From a checkpoint of a small transformer trained on Wikipedia.
Training: a variant of Muon for these matrices, 122M tokens, 3727 steps.
Each number is 500 + 50 x the weight over its row's rms, rounded and kept within 0 to 999. Layers, rows and columns count from 0. Numbers have three digits each. The size before them is the row's rms in percent of the matrix's.

# layer 3 MLP up, 576x224, rms 0.0504, rows 181-201, columns 0-223
105:470524516498507514615529487513509481506562472531554584523574456458450446564566518501596448444534590487455482445561443494478576444462409471500454399430583499468515487475580494422579468514487499430529543479461541502430535496491482399470521490515503513470520431505425333483531556460514537520509415516508476528561476451483477597555410490539491462488542489479522464471459542456457500550493503496414408549487556494479611498441464449539538466438521578506528503448480552545481518422454476467372542495570493628623522523481438480562425506467560583463558516543438539540432490554506505440430445487425494441473459515494539490508479574522638476527487427460419469501534595468488576465432
102:497463494559474457461521530557555577385487427513497567474561477539471506487554447506519530503452513468565451505451507480506563456530506587479486555532587457487462501464440515508422506434423548450453392427427607507477486543486478441476547436486478570514505589451476467518451512591466477498512404464474453563549558549539462567576568549636492589544584457362534527462593536461477542526440494527421469513417401548542494460452500541476542536449543461523528457603394514544483466517470491517547515572449552443447485461504473518516370567476564486541470496502508468570539581569497453512564525465481477489510526522430587513481468410545437524609490618496482450457466411481534470528521
100:490561483465585512445501461545520515390537454409472536447604404532464494477619458587378496475499541499436413493414442535576476474558510515598476419497424479488469472590442545610447548448535554487561425493513531514465527507467479419470516505501493528584421464528489514491476522556478500504455561454495498504514413469502539557536523467528652517592564547459456517582601473553532507416455505392506536486442579472465394523405457476512503512624492519566570467576506497451578554481514530483505483521458481461466548463550517484497493546455401439523614471569548520454461406480545479522522458486515571529549488557465450479495475494467541563541515516566455495456433475530422498497492
095:502487575412450531470517496550548529530500430551477532533564528557575533498590573434570498612496544541512561534473513519470599578520588452478542528548456600472512476532481462529549579460511600487485582432550462403467485449441514480465461498469534525508511503489459475577456518456451462566591550530480562510503512541495471564467506506496551574541544507492452510506513438460406523444536528523559568507496515518470421457480494512480474489466608400474457593552573622564487437525413372411464429464600573551383393523457474506490485516523475462499599510489549491517466515546574533538518565521514453479502514589484520590568558450535370474539532452528433503516473464539448506584504
105:492480509443548566532497550496536486408461490470471534545464560458488455503513458546522506541514497423486591496588451458479454399467496544572440493484416517434577406478573592502501509548520546516458506451509422483427517421525316445526469541492516527457481570511489481584443484562465472521570421536467405446453407544544482545512454508481530536556527480485546437395436535484488434551447446521407468478548433442498565471537505582573442436553549575397591615594528400494500448466461504488530513549629519512508461416512588413460524501497491539517499514562521561543552526524456497415514480470517507455515565495536490476520522498526488467528480401493502532461628527535512443569529
098:537534495492486562439543482557534512508566441571504573492584524514578488522550527448454528474519485545452421481374539461519532466498531505525472576493524480599501432585507455465417429458478569468482480557455511506496456512524602494581467487564454417526560431469455508542626507505563585458524595525509513549542474475525523506517506449494507392498513488430524373489470458413541482551487432608553529477531480547538489483400499484534460493497468521533468475515530469423582557569513464489592488413589429457433414420515557467449480524486560427423485516470513544526520483441391470558591538387543507497471544546465506473456473496414463489524449435593562524479363519554546495424556
094:533460586493517519485439468499581530561499494435428666571531447482598486521468434562489535479431540492392439533468524569516518620523448464488541573571473491507440551544556472413533489471512484535547489505546427497543449467515492598591482513502430521506500513523494461504538436518473445581413524569561487501546581429555553394584491534517597452499524502493493503436497404580486487591482477568508508499532381499430551473514563480539443545437527568578503537500464502448466480412437491463477492505454512535538547544518440495598496519445561505537450509578425505459530591540495522541444528458581602559604483538496437484569485459524476470509538494383418516481538486506525560486590
101:459428541547474401570544456511511433477461595468541443461476532547447552480449383619497496505546512428534329564511481512475454468474443450460528498490502582419518541500514550479491504482509470500438501465426508564523529520548494504595508505587503513507495547434480510441587488587490462490515522515502448439486467606553496513564442488562449482560504524497429539527525499459522557448439521474566642516423498542512592486386537528617538553443542577532464530526580468558490547551481501509453527561394546513466507436407450490595510500479474426496456499452491485545420517520502505510446522535541527500513397519528607430539525501427379441527559527528445514408536492441475439574529
101:518530448477508443509486480494548456500504443500480587487442374558514482377494522540479486475457509502603468582521407456444482562416491464452583530500411577471520497381493458455509472490509480492553530456419520534532514516556526460446546536516545464576550475505528539484442458559468537536553463543426526624428520513477402567541508448483443497500481475458560371525495430480562561516463505518423479580533380540532614496493507583604560505472437450525386499438535632492580556548443508503452473448526517469454493493511521499498553523527584561527445550489435500454475500483434517483468434483483405521577569478461565570527569546523609532466501465434506439521445484497509534585434
100:418588514480495597456467478545513489480517465504537428458507443470487462487557486575533528443527535539565486565547512487480488524535585524497522608532547488576493477459522431595390526441590509471496495560551503502502444475610593423515507560518473493528483572500453462408447503500531517501537557422503570544498519421471556475526539570417436518522492546434455466504494513592537467409509470545431473568466562566466524598417460432462480524505598523432436568501568566504479409569522451414477464475544473467434476521478541474514568457422463437492494442441519410467458439468452530539609551470457555507494549375543462461553619501512531552563506455525460571575401522510415454533470
095:505529403546533484584566509468563561440622541556456571513523494537471494460607431528436484588472438501526533627457451469526455461452521549441501540569548459562547529496510541387467488424440429531461490584505598566442525548630510441525538578526503537481468553411541589522473525458439565563429530553483535561565413432536429491458515465501553522499488599451572553522474473476454516525471561499491527509511454564500429401438493562579554471506459498508420502573573560438527551413539572473453540522443523525471464536448537497483526449506541554462559513488517590488426551588443570477494454429509536523570480516511481575510505557426520527535495535558538507476480511500466582579460
099:483409551569533450500519439561478533442483530504600526430563465461584493461504528471450509450525548432430512492551617497506426361483471527478576484478353518513445512532417521499551489508457388406497480427508466499533590416452564446432470469523437481504492508552401488417579482452447499493515522467399535431539537457532514419503465590425543478487529515441561522518465558549516478533591392516572418548477436442584496476498482515485482472451459494542523530431542584534516489503499446554511585470551444539548534498397441539521537547530527485588504422575579591487577488452442492464479509569539413495573453505602520569494529519534549513462490541528482498542487481485445494570518
108:446484512558497573556516530558598524424482612577513542518521469373483465470557493578434505510512506571540523537357535491481553448497421514515539528509494505553531479550607487456444429522484602547478520567491464523474446446481551385466520471445467501442574493443490472477512493462515519472530544448487529533508507570517534510580430418513394474534493394538546497493509475468561559511476475528562530472441502482442409526438488549583457487538493432575477532591563499474528426495493524459438490582521419398430528518518510421533395485520475560527486526500452592472462524387418464538481529505444453483421438412554549513504416547440463409562493537457462543433560546532519602487579
102:464454457523387504549482543529505412502496485474506589540580532497428412504438541718426549599542456552522425464494504510460497473421468503595390451604532606509480487455515567454508502520414504499474516551452477566513531595521507505510583542436506557480502556503451488418466478497514468503517514517438448482462428460523552528572443483524487479401491520542531520575509395466439492512622456558598511488497484428484550488503545435548389511472549474608472501593436587459493453477463564538558522500429561486463525489463497456461482539484469501550516397470424489578498505481581490490599486511470549493551482478475449474444527528418541481456476574474531463487487547548456517436509
099:498536526588448436545532525384471540515508488487472506540572481550498524564545420539430460416516495480514395461532429464474452438538529503548502509461561581541533487506467632373455531528513554523529478462451482550530487469496513399520511459516476483514561549447476486561511548518410477472437485556511426432550570450479528551473510459409493550476435588529559601476532490479566489505541526533437536525456564484527484597524514559457491493512498464451528512506534534509483405487490519489543631448463364503471513619537552496427472502504568435593541458506471511490467605540449436441458457516452554421413561571501637463565464553613506495473467543460430509450588544582492506477456
101:496486514502538488436426478551484551486511499580450498572520561479422498430479503488544505485505516643521517418546508553413433446506411557360513528512463501472454518566457439444441388426514467477465414519450435403528510493472447506482468479425522519432451499526431492523619518433547566505433550503484489541404659450486441462528551521423458474541532569451501502442544460546512570507551518520501512517464531544461391512517474428512497511422548419507511498502543507525587476500538555478488516402559563554540494462633488419532553537550412477507417465444482475454463553461428465505520489498437547476465611511476469461530429503442564525536497544546541470447462535375473568450536
092:613582488465458473491483432514505426489516448507535489423500575457567535555485472562477536425455539477513576512540504472526432586455486519521575440480458448451455584517506522557444447530456536462544485453498428513471487556553474585471530562531455439475533554527565404467429419445566516439494486577477483540438470526411455501533512575566409552535478450479513487500454517497524508448555566493512558496441536490551483455547563466448446481550499496629479469577526577508484480546425635530439393449505519543524510541489544533536563490496427510508471416421436633487573501512514515494435498519487595513492498552463438465540529482448487490466635517546510433574586448606441529412617
102:429447502547444532521560544399491531490514506588490425517447517509479470419508528409500537481532457432429501456457461553512496440402604563489462528468647582505548511433460470558515553483602528393466519480491513512425525560541486500483543501539534444546532571534377425428460450434466505572518610531434422485487491552464550446457447448506514478572531550447480547524489470456507471519450472440552487541563527518520479509513590493523551508459520518519462518448571367414523456482406498508485511503517540487477452544532424493544563496538397598482571474506452439452561515479427485486439489410584510525472513535495627489492423586460388538499460592534577524538524531544439495507554
102:532495647532473549596531504452529500537529490548480481431538488526513527474585469467558452501446447531459530531545550570476516513415548468420571489491533468544525429448516497444558534511477536520433468492552437492440496499507423638440539565523471545512525482480638509478445461477559500529507453598536512555429472535551528429542458599502532524494468371518514599455491552531481538523478520607557520472545515381512501576538492468534496480548472580563522424484507444535485586444524522501526567481477553529473565504490457538528527505532440404485471520429504554530451523557436596544446443395522535589408532430520440463535471465580503476463494536479434442550626534422580400527442
098:463388520494471526453531557474574523530529503463468539507520489552551445452534467434524509599517405515565415555595445506526448468501456509483536544577561497487547522470430557554544480397534457506538503457545513447466514507485513446489527493524501548586604524482628477540556542504531501551478491520548547623487528517512410476554564471500509486496567449426446521482451576438534492510440419531459527477481464515489504548547653506429491497531521449545537428516479467600479544456561484569464503562513575442531427476485526462594533508472589481465532518419393466429504547502405434516524542615461509475529496470588448579468507454606444483534461527482565541577565430465416424621479
107:530532552490580546565639512478487418513495494491439436512495569517535616496530575524374588528497443470461464472520488499567422461492556478552573496539516452519484440440456462570479461522494499558537518542505497448520360454441512543483561499528473583603525453536426491483493585598491503487566528513503389519479475514544477493497521370651460524573485498568516493468504576515514437520489556540475541560530555535505509603516504463447451563491531590496482490417319479498564514554547529539514472530568430505543473487547543415515484495371509574535456465460517405527482536509443508470470557547459555493520467478493498514513423490457536511479528568557473582508484453489537396547453
# layer 3 MLP down (transposed), 576x224, rms 0.0505, rows 181-201, columns 0-223
103:481506573446465530482532507516468502475576432478550495480561463538439535551386512465494472558506417581522516566520507525500499510531495490531427500528534461570475531490522511501465522566527504560482463566506496585491479555421502493465595504538429453488470422471473451513509463532442410516483529516614471544530534537447461523425511490466501610511455459520515349595480531405430461455555688498482540476463497486524516446569496521469510588462504459565524593517519475464465494617459403460665450525418586487538376496420449534519478529522572487528457537424644544540437432454508578530485502448516555551446536513492454551435470470575452512470511503538493482477461512542574544500504
108:540556440460437492500445445452559475465550422545365499452495546569534445513509535480513417558438479498552470493538547510453629466460541473394464427557491459480419537446550462490468586473379497486553432452456371447606564532477435526501575527534531460464525523572435464512490394440445470553448524509493430555598560506506522515624428458583539545496497581472443484521649555502480552492417528527463457526440399529541506487481529482561474566453569515478493522475425520527523459440430471517487492532551550441497529419532558581449464460486453402520493528512459499510518462500466473576565537485516466560471538431439566565529541516490495517447472577489472530468561449508554447533518
100:470506506489505493513607508496546450461467488413529444527513534506496408559412450521626503485539489565465493472537416478568490464524596466515510553514400514509538535402526581581563541487557545492504439497568458568553522599516453492590476454511560436476512573492524543419429563532453435508516525440560518468462414369530446467497567465534412491454475433456492597466538466516565561477511428543444502536525497590504605581463455427525560465467510593522478540427503506494565560492516484478535485488591438575455484451506529484505543524452525479398539552456574456530560571529445500586528560503572532506388542521535553530568467550563440515616516469517483528428505569515407493488515
095:452467481581507540569515526495523544486586451566531495453461522489528472540657491572535475565477464448492539488467520475439471460477529461477465455504451511497468429549500524424507580516482473569446498542568494368550572559594518447597542522528572488429468472441492485508487555576559494555467459463448534451513430567575403554479539446480504458534431440460550657529537508549436480534519531554466466450470488538489498425518540452593516511397513481513470515450440514454572467588543486478531581541519477500510481506540581490577534512494454579602559582555531461537473475455448458482353583546528436573544574506485454552602518407409562444514536477520490518512530416498440507485539
099:424494545583385457562529457496549536580413500526544464560532561532510530478511431549493463485489530513502412547478509445565526624484475558507482472407452562603521520469467445528444539559459474481480519582489585514463556459503508519581524501557480451527520546488351506573497488594495489457519530510649483632497512479516594453446585536519508451515590458532441493475611501509500479537548446504509570543562518461536522521517489409490491575478505432501473574487483523427478502499432480477547462459487542552549517517438545568503542457469518544442410600569547399462474563507537526481563487430448497515516417581471567531470454539472549570512501564482421426539451475541484391407459
092:460464650498508576433502463481529557472462537580543590557505463451425565460499546501460520413602555591474438424472504455537510445431502587575537563449555535645501530546496561505514477554463561443462613539502473535454502484538563448534523531545503484474462468512489446539448541428424400551582489467439570500568442530457494573518590463536399428496462488486517492491525528346544476528461542547573549501392430474472425546477420508542508462502487506467425569521576542544567496414538460566516566496477552545493418494491517541491505467569452553510437475471497494538523526536476539529491459554567448445459559406516446492455525451494557469527556438575569543435504523492466492476479
102:553479423468543420547410456512507574474612610404440477519502510454557564516530467455481568514436491404500486541410593438501539499557463447546527433496551569514479380584447452528487502530429450479521582485413486435516443521487550562445584522468401524507534499512465554529493440530435536541575461440516530579482549532483485474576523476495551455550570450472495446563416525554424389595470478497434581581564403509432550407470485497522474559539521516537497509504612521466464451471472473501490476500590542528495502402520496543595454495549567493474418471421528520536531431456520531534458526486498482590567518574457492523515612518590498469574461541464459478475466496521473474531482
100:488516412548511525479577590318452389544474609507486467440573478488531591509487569552408501514424495446532491491438510469454488535492552485502457496557453495464429541548483457473416439443449509400565531602431504493472561504556607562492425541579523523423525458481525454570473471487466494467445454547466377474442467513591543489590524500548462495515614575443456517441499484520465454518589518517550440465527496518535498586553471408506445489566429542486511497458435531525555425507510480456492563514480434486446504443483478553553525401465498486508522599447477510563539485521418492517614512489515449541428579483550543549411577462512582510487532504510520478518493474485526490567577
102:446522525534569499434488479534539426438553592473531485553460444498569497444472457535471501545496442501546587446555504399482408529545547535486566487512418495467415528519458459543430387505396556498420534561566476513416552427465485482500551474457447428449492500516558466470426465510516450527437641493508552473460546504472543581526493513461495531499531603523494504538616517566561515505538507501553423486436515486520466511562515527438563604448526550478497493508451539547547647478523519499556590499471522435464466442469489556546499515443491512484554495482448469406484420413389512395520502488477577523616485495536460437480428439566497545457473600612497555468425503538569516490540
101:508456465538567485459490562464492514473388615515492498569501454515549509525549482462486532547531495470435536457483507531520552462488495462506491550485481489543491527511466474458480441542494482428552476427483597378453499477337410473431521464498549531586455500460530527481472573558530472530567514445519546531458425513520443490484561584484494546469618478478431494502380541501614575533421391502538472559498454554402507501499552509534476496433486536474519479468477497464544529393590603512428434453472526489529579440591527562480535438619491487523587572459394456467589538526415502528455524520551526540537524523460479487511537472495537429511412501453441388506571514569504380474515
097:482470453477460524503457523494495449487541520604463493455505461405519530446502488508481459534535553418538564401465546445540418462553467504499417473374486484565469392473417458505598465536516506470528469426452491532496469485425453506426554433434479520560531508529507560420410511514446544466556600476518550469494504460473600572410576494550476525457525531468447610569432586533485579562432431453656472526497435524511506449466555536497464480561424595456544455548574491472484548429565551373572552457436435418520479446491485602504548434554527453478526516496563484504565459468472624476554583500497465495495543519522543535490522528530540474493489505481538420475529462572499472477515
102:579428543566479541544382540494600532480525508534525445530516539528455525499425492519496506487480486534520525584560502531465424497445413399463662515544468486437579471559466470582535584569501445553545462463541550453536436449386529537474499582477470508445507443555512467500510473469520510555563571509541487453529536513517448445494583425468545595519460429470545584515541573541568559489532473526463456519545521462569471503459380374496498527506486486513485531511522446417427492482556557497558424411559434497532581520526543435462483426504425522523542584516503506579477402523458535559477640531573404460480523448537506553511459449538459395462546511533493492428474534466489500475458
114:515523519592475553453569434475518547473494612536504557643441420469520610409553478482452467507487539452454571402519568569524511480514514552509446463465516407401518447484470497568524553519521469463479506596510525427425476496520507474529450453464360556509450570517479565506450510543507451489563485420477441436514482491559479501572467487533406516491513436571484433521534486556478557495502480541479429456432471488541554404460524501546506471422508521548446509529399573494616517576446542459440503507517401421473498441491436459476472479541551400437550527468466466441538525400409484525533381556459402505512471509507512503413537459466412492490565448467431548538481485564487537536545
101:459494469642462461512552430490554519430468577433528494492516518567550529430572505443500504560491487561607582561525481484580448389457500532457551506497507509527455595599474445489540520516635601466478530540486429604526456450490511540516477490540521555472488427521529374521511422447527476435534565587497484494493443468441560597490571471537439520445527438527540460589448535491489541586502452483558530504518515507402507518564570448387418552513380546439484530553474507464407489521464524470482481553454495549540504494473489518467484561545602504447500528516543524519465543457431634564519500457548492521487560511449502647465578511507508523464470566478480512529526547573534518449530
092:545593569521506492541441533517448460492411525543466446486610520515595563588480435425455517423523532399576520567564428495499485407549527528478516464539425568496401399575539507532496479502480475457559527543489425538616437579512599476437551524380518567497494457444478507504571492448468509481482439427420511510370446460482582534463556563459485489469531541489494395558536564464562436506473550567441561553490543471552441499536453491476503467533449462489499450530492488445444514505441538517484487491516513430529516564457514537456483574562584490578491599458482492589493509556535449493554444485526420503536463487502504466522536390559473358515531448460462498522552502595539505455455
099:562541532497523476460477549496522545493581532570486462468585533471498558567575544564517517597512552497491598488497387414549526522383431460532462510503518485458538565483510440561484483449580526500534537424489438472568495396470502481474470448488567493510459550403488451500501430579576453552529405488391449468484550573473528539437544409586555453513500430447618472587451504506556565541532519563499440449520513535507504517521475504498511493449556433595585377534439488454458561553475546546558532401556556426490491405492485483474342546510561459505511513474495358524455533487473493491480453546522512521471419464449506519590469558519481457509512505541537489549486499619499503503486
091:565457496482442516553477483489495541469523442486478486504523498536552450492518507502424510539400598522478587495447533559611423485424467463488533466457510457513510506537552539564502537552495580406481458459376470539446461559482528508475425413515500438487488550563526462518509414595566528442492551454441433630424555525418543390478496569557509549533432477552495535579432464476497493470624551457502534490591512514581503460463440425461441563544590505481535436474507497512471469500529599406443528539515501473573427504463607548440510420537513484462473499470429484419535485455535408542522453502492543509541495583497513473577523441607518619546538533559437471520521496551490602540514
101:456426473416553441513512457521531526475491538499449494439446455486447521614561556587472574520541474577502473526568446617542486486483509468524540540447407545460511547440528605643501586425481503469486566526458493473427496434563498515414512515423430525445474604497462543534531517520605549503464498521489450513566553580482426517486563504562537519601484520563556534510545501439539460589498461508469519467503456531469522516487510505423486468431401491405447483547521454497445515545484489443536463451549387631609539537471480391448517445500431439473432618449528523397508522514544449564525498494420456433544472488498484455497467517531507527409521534535469402513495555438543522490522
108:503405529440526504580422526502533562480536464489553452484432512490566552383558569527459556478459433445577526512452495562553498551508596518384485537417530530553374478570476526536552426423464534527586495454479460504568443491536479471508474597512444590539497495437562518632447510478519534489501527433480483504426604547500503462515521480509489550487573418553483417402508472511465443487531490465459457476506547490416523465477506423508559528500427476481575571508492483465498430429459496545595507475406560468515490530499428535525495543459452519486446507446522547481492589521560568485507565461569573596536483523517557436500550441558375576528392455525469409546576431519539555513511
095:473452550443475512486537562476461479469478460415578508431492493427518525525587489556483507530486415574524545472533479477496477521485488534470409550524523517546546481422511566487497482482484535517513448481549446395522410346529482390463558545546483473400491511468364475489539544499460538515519483512452523438405494491514540491498440529491517420498496574493458593439436511576428526436616469461493506563589529493473469491492490475474431475415425473500500483537525493536478481509630555544427490423383521530482493524449450375583417507530575491509566497420360516580467405463553518528454399484456494446439547442444521556443462533438544462445472565479434528525507469431526475472550
104:456560548548420500507476518559519452538470564481501480481453405422505536537581572431430521557452491475483489530593540539532557490493517483492424476569504447437484404483445455509514556510617440503474503468523517424495572483588502548601538477474529553537399484544490430552489442543447552478572511587527549575433512537479469466387511517550425613466431511444444485537416497457517436488479510495426506415529486441511547508493451505523495573575509471597496568460603518467489541528591608444579513443471486521395511467494433580519456471525420467525470464593496545573443454485496540483433521465522406562381522502475475511517475563501556543386481488462444602460472544492539484500563
# layer 3 MLP gate, 576x224, rms 0.0505, rows 182-202, columns 0-223
099:432419562644502526568386497513549504557518489545502485495469498515625470445439423532505466458537392574543528476518446573479494452416489426453494509548538504454573482571494470481469465560448415486508531488502530371543503473540386486467434495552444468490488542471508501389501560453475591531552505548379493487537490514596518478582516503537431467485566560490512559482464566408431453413554494493422520528592519535568497521459610427427544447440598500453495476567523505520530515471437508514501557531485493536487452492431474539555581549575515479465542449486549481626459413493488499491482580524467494476520494518518556421509444557574493523477587501476480449508418497509495402447460
105:520524514432483468550539516502550468471506500557527414529529494452473559570472500461553513542560603559457493572518434479580465602446551467546531535484604536474633526476446518451469463536505421398498580539528470526570442547521584576571493514483541476483427477551474457480552485578530530563456558454461508507616434443408544529488411384499614561438476517492486509500488564499528555475590519577414478541433551497515503440494491436502551501373508501525525496474498506469543530481482491532578526577419388486492354502513484564447516459527618469540516441450456436523552564421474477507490499492494583514413549505488510468473625553512528504509522463557505477487490616506519520495445
098:476484546596485538490522476545512499457569522531449455502522517483595459492549549468530495537622484475552516548484582530438606473476520480432454492534471511383470538632499505596514478486551487459463571407491523446469487524415592475526452468461440459465543420550446492525450458565528500529463474466564449574488560452533550504443555447494575464531488453519598483452507478524516573477442417489524480488555481388483505480578559488579427454483506413598525485459619397494481497545436440482486485521466552514435614557491498389476507499528471539498514537460459449531495500443456447446523546537602448401508576436560553448536574531557477471447509431574434545546541483552494626523528
098:452506451482478564395429536476512450579426507503527436500445555438503560450471519483418505494485497458490445509513608583450475525611478578477483537506428472557414603474469549485429490476506443469446483441502531409630480446578520433503477482496421511416463424583547489438444508456427496484533601496564455537516533531563624502434482533572484452467480506574494563560428495528522439422500550479488513622438558628533463550499494481463457473508507482545573447431478527579491513509478497487512454493494492561564472494490505537580581498457528426526531549438438424545515471510508482552505495524543460471567556459561570564417430495587550546570488489583446397494488561500555491512428
099:558520522546477482462508497524448602532539539438527513449508490467557641602458641484551399509561521499524460531412486441472547530521540432515470516454472539408573463545513454508512465508531579473601482517502420514517364503508528490548491530521422461526445462529467569483534603508556540565573478463452526523512499596532457399460567540510592470395550500463514484512500608605545415496464404507550534510423555565481599430438530524477475504528522531514469544585488482480575589431615558488501514469462512470474471540485494577472574523444561457458477544498579514475482494421460478506454515512509485530442519528479540365550447581477481427474474477472579444435481494516468524495542
103:508442451401481487493506549516463494510473594459547436452482459467474481550507439506599509468481535520542477458604480584538405508542549447480425447531433514454489511530436559529454485513430411451573503464540464563515501551554420490457472445578505592402480572556512576589441486574444481430454545530443606581544529541466400552504500555517435515436496450526436531473566475534454469473475542506559577456377511537507489513508507554533537539464554603512499526462382522583507555451443503535432420490504542560390446433434516528456505549525495447479485558551458457536532542444471407392464524454433473533442561496472554452432471489508508608425510561518439489552459533476512484574540
100:429520491564577530575450568482527540500500549495456542497479477622516563609564509506422542543505472475550552476515418390488566434536503543604429445532504471529410512532485486506539562540506505504493549563478511469558596507503550500470617506487484542486486466506482537427529536434458474491414479416442516535511520547523481494581542511571506596594578581540479523512444491478444537552475351431443511543480485523488516529440503438527488453568592513465604554557562485534530486550565497464535537524460462518523528417470474396440536501485433498400531510512469418596474533477479392486489511612581563463450558536473529490433492578509523541398501581515480496502428525565583526582468
099:471457497450545369430383503472494491502476431523510553500484481447524536481468563538566528477485435521515505519530436529447561471434534412487540510618379544550499509356405490442484528499581464537477541411471512522522533604514470444429524447506428435500509406528549499489551416562482483476555523569430493527468440451478468450530526499436498512404532456420559513496516538538490535496553425488553522512468450530445595451465457608555446550434561493579473458500575512482611493559513509508494516507512529491514453498560547500596514574461585587464447473454463542527492580439562521548446387488470406594485560461483569535566523519464528436541526548519509409575492507549426471542482
101:449493519496430465497412504582589437463519477491516463466530547580498508575584495584481467490519498475538589505488446493490502441403491529501437392508544509492523471558565540356522476492495521518514453384522565478490414443561508456450406516533514542567495482474561485452510540486497433510500408488463438465552505512516480448468461426592554421589554575502516479489455430546536453449576498420540451467519495495516478532518407497463586522439505409426508387484484483486522504425444550484550446492506456484536525539433625421443597541595536479454516520480564546547478491588395495442399469438620494435479463482492548502528588538525430538547520529484563456532566564545516486493574
097:525522410444561520561441532499535482502554535516466506595512420468412472489513554630466493436566486525527415540523519464551500490508510560523487485394584435500493559446489448483436551486419578518502523508424515518558501478404483438591534484478567524527498489511506515447398463456532510458564501439430461467508514518477418419475552459448514563449448481499547462415553428545588491502522570586422539533495490510413555510510480567543501482578535469466569496442444492536458405545445580487442475526481464620477561541442510448448468516537530567448548583521464499517461436497460357542444440472510520567534438485497521513491623518514558565494404588454606540511442503504459500593414
100:406472420534511457530541397565417404519544514485494572578485563492492454471483539431527402462569484534484549595501544463478528381559506462485468524545509534456469512564548506529482535525556443421442506574400509509426488550584442490623543477482387502585502584470475468517475486473515496502463528445438472586466458490469559458497463501549575446471434537475447488467509515495500407512538477519497477498498497489573429519511481610529511423505460500433430464556610453479585410525418473564520571525469511387462566497533465481493407518537604443490521498541532564453489515370590417470517483504438482431488436481458477495490542514536579548486440403569586493446567519500465503486529
114:569543415501534450565496470486422463497523480462551474554568561586486514498514462461535552449490471495448574448408546565524585549496466541463452476413459525445566444608574464474494504575586506495508489380386499529535465409509621586477597515592487512471507433529539490522551508371518556382440528494497475492505442476490451489542454499485486550503566558526599528524478510394581444539522544488597530581512505478432518494421460506527538569510481521487454508577491609525519489522523422555429498503520472509489558548508472404520532422468513470596529415479480586602410457479508520523537459505550518506490526426486502603537539458401459561478523526530479534461543454471544428516503
102:472457461463451467636524562500344452549495496574527519416524522547640545588484451520461460504546473388520403443415496524496563528441542549555496484452496545560509402485452462494505411557507483475472481535491498425513527577535495467512532470579398493480419510473466483610455473522560459579522535567496512433562486515537486508487368410415449463495465438560579592588495530429498473512547470492472562590437539537639488512504481563478444452476570502537439540509508434509550437453503568522433472416412529451499475445483461520427460495477496518418514514453511411469493504433502489527506471518500526445538571484530441549550493540501595484497534469457491521433484434447533508445481
093:457530568437479512513535569525538474449482552521531537457486459592463562544548536552430541471530523513474500470458533535521446558469518482454462542447497498537454556481488520500518568544520531459389427441408529613503490481544513595553522467415478524535515529504522508453534532474637475554506464441417529468405533412398456554595371553490454542382595474587566563486378483519476496566491499534557435493534509475514465459506478474520512477519572509428451534431562550530508506553502529507457489478522559544571479469439520516481446527440437531585469436452563522503426516455484557446465447538559464564450440604475470400440581470478572428451501627516555483440557532474591460531458
094:520538486577504587487554491514476528418470489484521511436611594566551552462502519534489479523432474512478522483508447510515468581427501446436395491474456485453594570538458383546565484490539537479492477460472457492451585493494473504443469506467477485505448418538535495501543413519441496504418492476568452495437569505462505550521501517563503443521389502513471504485445546500648581540476487513478458537453517461451588599486409561522573436470473518427576495476554448483538583523474540486578553473438516432489510424471533421539487485524560462536428423491464540595457520399488475492492458584528460433350567458475590481430523521427559415542491440493585431440501432525456566467581
092:496505490476492386454467526439504543538484502501543536486472574549614494525493602446465496494454519454599472510546450466591566451506501547526539614468494567547486431411495496592493546576494608473497461418476482523454555553422527492480512380531519521491437487458545533417517551548470553480487565508510461521539525496437492477574420454507503622608506561508547447530447473463553497562496486518539516498510423478419420504464475536538469481456549421524514506446485384442550467460416445490472507449524439424558391558458565530436558426496557485487462525667604518568514399487491428426533468516399502559478512493517506521539558451566431483520462576472518483476505551502506468562465
098:533462406503418437487547448507491521449372606430446553465437444579516438501532491544571448555435514523582562482478365484512492528462498458535502470582487523501539460608490508548513570495500509454495446485500473466662481512439470496447522498460534487428497420478546519430526442496390471536470492593494478434477505474530483463504469618416519565611458488518528487541521441456466582403472479457591541536543483463527558507493496538452461541499478465460388495430414436495446566499490432486506515491481512451432467604444531513549531386551496469517501580540515457506457514453551538547432480519551441419538502557458491506527593498512503492514570461585474453476386506428454414545472
098:539542488482462497433442461468513421526558536506533585552582523490469509519483487500433529483492476416553498470524485511538498504518481585510507442463484532522493503529514527502486522486474395428524543539456426561559538505423529386422561419418605430607483549546534545522538494515363546525419544506465460406617509473493492614561494473560562423442438570531470514531559423444512454443421543427438487517582488535472511549434519491448430615442482442468511516573471484467508542556436502553478447442562471571534482500577527459475500530512584559500498556511471474463516374449524444496544539564574670440468525529499481476591499525553504498476579460536508577494506407523475517527531
100:459465604529646548533511510397506589602509563467562528540537359434556426546581453459489490550542541527515512425493467536567484478475470497506524540454576594478420505501549513458507416492581477451526486438523545421508443544556469471487504499478552527536503464529538547494484502484457504566636502550445527519457444489435482567513488549486502455506467458479551567520569465551543539470499493500538481567595467571479522475450531391492520512545565509449468493465554389474532459492516492633468553413436528461483455535431479409473448451505492586554424521484455500532528527431543558473508366492481493510545510544453495476499413531559582480476504611562480626542558546488462485502596
105:471557401550446460536544565481499411570442430476589476506528466511483547619503552548458426456421499544484560519445428542533442529490465564454455428402463497552523539383443594445489420535473544541463515578533551416523543500556409468477609679584420508541509433452540509462545532504469512495607439485532460479508508476414435486531432498505504494634482463444501502500534519514469534428449484537509444494450473491515517428384466610486518540457477497467505545522405401497495640462449472504483541536496504452513429494476546467487599465544472588488517488489498561462565566540479481504585495553535501571538525418519470537520486517544488449458519539542531448489484505546507517471496
090:512508491526560490458532546507399495506552457496583505558445529573461433491476495516503568488489503456519466376535622526564536499468548489574508550409554454450485423499471554510589511507515395574483508433460577452564462621475508451489492471571438515340518516556474515525454485563437389516452440560499501589520502609454461448531478548462528540548550569433452523485496464442490453500513406454453580524499484485537557549563515619507479521513530523481481555462564557573537363500483450629475513479497579535487644430454434489551598553481505479501493508450541474450529493451544534497472613521575573480508507554521450520492519499473457515516525477438543486556436489508564482518475